{
  "n_layer": 12,
  "d_model": 64,
  "n_head": 3,
  "n_kv_head": 3,
  "head_dim": 32,
  "d_mlp": 256,
  "vocab_size": 8192,
  "activation": "quick_gelu",
  "norm": "layernorm",
  "norm_place": "pre",
  "norm_eps": 1e-05,
  "positions": "rope",
  "rope_base": 1020.0,
  "rope_fraction": 0.5,
  "qk_norm": true,
  "attn_scale": 0.288,
  "bias": "all",
  "tie_embeddings": false,
  "parallel_block": false,
  "extras": ["some layers without attention", "local attention windows", "shifted keys", "gated attention", "value embeddings", "hashed n-gram embeddings", "an embedding shortcut", "learned residual scales", "skips across layers", "capped logits"],
  "init": "normal",
  "init_std_qkv": 0.0625,
  "init_std_o": 0.0,
  "init_std_up": 0.0625,
  "init_std_down": 0.0,
  "optimizer": "muon_variant",
  "lr": 0.00799,
  "beta1": 0.95,
  "weight_decay": 0.023,
  "lr_head": 0.0106,
  "warmup_steps": 0,
  "schedule": "wsd",
  "decay_fraction": 0.907,
  "decay_shape": "linear",
  "final_lr_fraction": 0.0,
  "batch_tokens": [8192, 16384, 24576],
  "seq_len": 256,
  "doc_mask": true,
  "train_tokens": 132700000,
  "steps": 8521,
  "dataset": "wikipedia_en"
}
Each number is 128 + 24 x the weight over its row's rms, rounded and kept within 0 to 255. Layers, rows and columns count from 0. Numbers have three digits each. The size before them is the row's rms in percent of the matrix's.

# layer 3 MLP down, 64x256, rms 0.134, rows 0-63, columns 192-255
093:127163094153117084113171118107124162152153162107168138126102089114127128109114125116114156112083127120116059135125135158160121106139133112126112122108132123142090106129121111131114116149117126
094:152124132083146156108136156150098117145141140117141114147151114144124134082117163155156098112126124143146163125175099091077128142128139102064079123124146126128094104132149171137115089119074124
097:108094090103129104142113104133109125158152128147179144121116119107104118090166133146121145173088105113158133124126137123118146068150034129146143110124098126138145119128138162119154123175096109
105:102154123166093135144143113110130139130150146155115161112091146147144125126141134141150150106146098155160146122104128130090170127127128127121142126151158127124130110133137151140103158168164113
093:154080121112126104128108117098133118129143125161167110161136149136122133152121129153117119124120118144113137061185144100085112131132111143181127109122145137144141116177130093137132153168117130
089:134181123133160128077118158117147144145107156128138065126101134135090164147119169159137136137110168166140138134128112151069103151160188168128120093099134134163110194141100147096086104139143137
095:142074157114148182137139121136149097103114115119108118113160162085126142118108172109116120100132110109143071141149098141116125169118141161150124146124126099090112130137101111144107093150113126
107:134162143155146155110162117129162119094121107127155143143109137131152122145175117137186106135145132127101121129131123140088129137150159147155128168116081095132142153144119184119109141088103158
106:115095113153117134113101156106143102129129102166153120117139080147154117086118078139131118140079126139154124155111099139112097138137153165132095106093156109115083122092147133110090124170110164
097:118127113128120129140106114102131110113121107159099101102122143140124120165128120134096156138138089103112141147096128186146150124134166155120137124154152119108132118149109117186119126114138103
096:150100107108138146164112149104132186128147140112087113166126140109112093155160102116131127120119130136120112148159116101098140179132141120141135129104188136128148155136140145142141121132165123
106:125132148133150157124157122120121096155097156118113118109177127100124123134139087118157107100164092152151118127113134145106139123220130141162102132136152130131113168130143114160118106141178130
102:144145155173175139112119117142140092122120145104106161120103147141113128156105092184115134136131140159120109151130158141131128165120106148160135172143151127094127127154157141136168096130099145
104:110127134170132147135119141130116089090158119135106137073111177127139118145124099124120140135168090115129143152175161126155105190144121124128156115132090122099181156092107150153151134104165129
099:148151130102133135162128129104126151092143087127103098157145113149142124124134143167133126144074085083107094166115095067146115105152138140133122135136121171139099137145172132116156088110098142
094:121109100112138116120164142121147106104123133175067129126109093112124124131144112147129127153173157097135154128119163093102137092136114127111107122141082093080191147150129177180151098150138111
098:120201093137128123134111166106094151146169142141136100115145147099129135166121098088166113090129127122137160129124109086089129138115133138127163140146150110143095127138136120115137101093175156
089:104129127149115098124145111130108125131147144136136107126104124107138112145165177149112157123139104126102113103129118089146115164153130112116136091127130118131121105110141152156120111149150105
101:182139157127125144120095146145132148125124152105099138138153094147151146119122096114127102201090133123121148117118090107101103111146146124087114099071138112119090156145125110109147120127110139
099:119097100112121132122153127120128149176065094133092099086133095141084122128128171144098131161142131118138105130144111129116127107122141124118116095109142127133101134116131107117128145090120182
108:114133095115161101137131128138127095128135145110189161167120127051156161129137162137143169129145115127082116139094097151149140108086117123137146129162121127078168133121099120145130131149069102
097:113083149095085127158109105106131144139090115138124130124158111119134095122128133078137154127149128160173130095169123082150149150114099114153134110148180121134116158144151100118132147119112155
093:139130074094116103111193128138132109131129115147094118112127106099151136098118123127121153103141114147133149081138114146112128085104167138151134135141153104133122135138165134149107136160099141
097:153107112146166120147106159141142127136176128162078150149123110117133123154131187142124132107160140098124124095119128159124126081108102123089133149140142123165127150138181099125125149120153113
106:123118171108109114123116134135134166134128141144146104089135144148100082140143118132185130091140170154117139151155124161118140136105127108141155155105114144157143135154147159101133149149098114
093:129146104091132116104128095139130128122117168113124097086150120142119125114141149111157134164094153160110135117161166130126148099142154145102118157109138126160122130136134128160138107114175136
101:105143130116137143135165120140119101134107117087090132102109165149134127153117108166099111141139145125106138107145143130100130084108130173115163144089137137104112089131078159107136142125118145
101:114117123113131156135146202124119123113128150137078118136099158144120144129146118135122150132140115104118120147148095159173126100104158137135159140107158105149138160139125126106119122153139102
100:116079120132125125130129151117124103145088104127153119079138107153115158090125109109114129136102113114117140119113118123200103086101115063143137125140139093128136058097139112088128154084140154
100:148155149102132106127114078126096127125132102131126137157144147101100092142125128171139181101132081105116117135080133148114143157124042130157114159117118166148114122155116075124126125133111120
104:114140148120141134088124091101118148143134105149122120153117087110112125131144123140120093133107152086142126208136110149110090139099167136141111106112102115101125143112168134097121148093201162
095:137110156141131140150136159104163156156134110141092170110136192110116113110141102138136138103124138143136119089153116144163165081176142114118119158137110179122156119152128169110153145168138124
107:149155148118144110149117088130157114135146114160119120103113159120131190155135142099159134161148137164131118059081155117136161095167098163113187119132163151113148125141118129113142141151123092
095:155106109132152127143149138147133111136123108150174127095159130134119133149072131089093076149115113139161114133170147100132159129109076135104100137148150138122084150110142106100151122101080123
108:142173125138170112114121108113147099099120117100085104137116082126114140152110081102091120131087124122105158161089132120108101094121120130113141107110100151147104141119116121113086112151100141
099:149129142071130155141115106151098142122102127132133126187154148086136111130122134107092104126117127150158105134127133152142171118120111103110107155151171166104148116155128097117111111172139085
098:108161134131120111106095129154143112103114181113124137154099139115110126128129104134152113147085122151160150109085101080152149100114131121173149133147156139212160155120128131139103139098111103
098:120159127162130130167146122175142124158132127138159160115138121152128111084117129103122161164122126121126170136152181171136132193108151115133110152147096155146103124079088141137129134098077140
108:141141137136132101141137122158139094106090099126145107141112114140138137117127133114100108142151197137116141131089113159115096129162136117101108076109139143153152132096128152123118126136158122
104:117140139148101157089093162127146126123141134180129117063120126137167143162157115134140135108142147128139123191122147147153156149124133120116155137155108146176147128139148105150118192132137137
097:108105145112103050117128099108131140103106121138121139168139130093110110161103143089135155184140102145130082140120110121162119160126162148114103121082116137097171153140108138167121137137163118
095:126136140152148096161155146093151129151092110095155140121105156113122129129113111145111112110169090163125118151146157136070123150125119143121173132075146158124090097110097117078150145116091121
107:136115148119124112132149118147107146141123134113081082110132140102134124146113101130099117091108142162104144119095149096185102155088140115143119099101135106168125116140085126128128069097163130
106:137131184107137163112108145131106135120131122111146161175109129168189123097132137115107130096142151152123096177190128135149161165116153114131135127192107131155117123120108097129118134124137093
100:116163080147129135133116096160099147127161158148116130140101138142099109165117127108108127085146152136176139141172157112118177127107115113131100121112123155165154097091146152112160118136153136
094:130162133171133119140138172115108104149132143151194144154120139143100143153129149179145149105166158094147140102074162129115111129145117107144091122129140158141162159122086139126134140133191140
108:128111109172132149133145125116173124121131154115120153153144196159150132147114131183165121143135163126125115182106147126167136098116145119117115163148130110081114094136124128149157160142119131
116:090120123157067132115137112135101117135084112116102100151139075120098112112127131105117102142093122107138138124120143154118125128096109127086118124105117107101108132134121141168079116140131156
117:126113141107114118155073169108149144117156120158098072110114094172119114078121138158163128155094185111125144107149109151101088106109127145131106088119094114096110153108139124098126128105081167
096:115148131169089111100120103133109164132125122131181127104136135145091111123140111120138121143096120155142128115120140132112126136119148084201158137097083128163137103123131130126137128110126110
084:114157140132156153100132133116106125134106117086126121118160110124142108140154119126180089125140117100146111138168175121178118116155123146165116159120072115136111153181157104157152116168125131
108:097141104120118098133117107113116113134117127106191195221125170116155168143121133111112110118158076125130118139067111103123127150133158142141148132115112156118177120132119143128131112110148117
101:105087109136116130110156111129110151140152096080107176144148151109171166141069165101094150128134148121106090126156119099174137126145129149094084126141096101093105124126116127110163090140132109
093:120146130178117151127105152148110121145150148124095159158126176130118113125154119107117150125175140105091123129159159122128126132159163135164144180105117124078154150106121144151167134141176097
097:120173151114112155108155110108148153123138148101126113151100152126107115128114142159128100138112101124104141074085139124103119221116104138143115131148088157154113123151124086110125138111106136
098:174134095135072101147099112115109169113111128156111126122147131118126105139135147063109109117177124124149131138099123094163133145136192161139144117186136131102151101117123075116119145158169115
096:112101125162138157104131135129094115118159086112183129137115125150165160115138138103150132131110162082179146126098120146132121119124104109096068146158133127087183100124118137153105146051125120
096:101123114107107091119146120126104108103102111105132141167101159140112162115132149122117192148112127165131114045148110123147114132123092136096116126156146115107138166097151124116120123067131113
096:148118161135121123144135140158116147147144090101146128143151147125136122149131167147122186117150154135135134093130134169152110100129097121108114099139141139146130087135135136163105105130089150
102:126111176106105098134132141132123104129131128088145121123148087155160114115106174111139111113134187087086114077131104121150088141121101117096132113139107097148087157111112150142107087109125122
117:170093132130128156125131151140154121139138125124175136112165156163141140095134123136143153114156138133107133127164146113180143120138127093130148154157117133139144121119141102104152207117135103
098:141088098120122152126116147147133071129135168109095097052120108108136152093104133108138119147153098138136148110122115097107111127113120108141114107120102136124122114144156148127135104141072142
095:141128100118127116117107154130138088100140150128129155124111094149112118098123078111131107153115114138120154157101142126114129124143113112111135143121105118105127117071104099090101145127115125
094:126099126149158119159108116138110164115136129171120120145126116121121133082149165140114131108117073097141132177091129139141128122136100135068129124138113104146114125126128104134116158163148127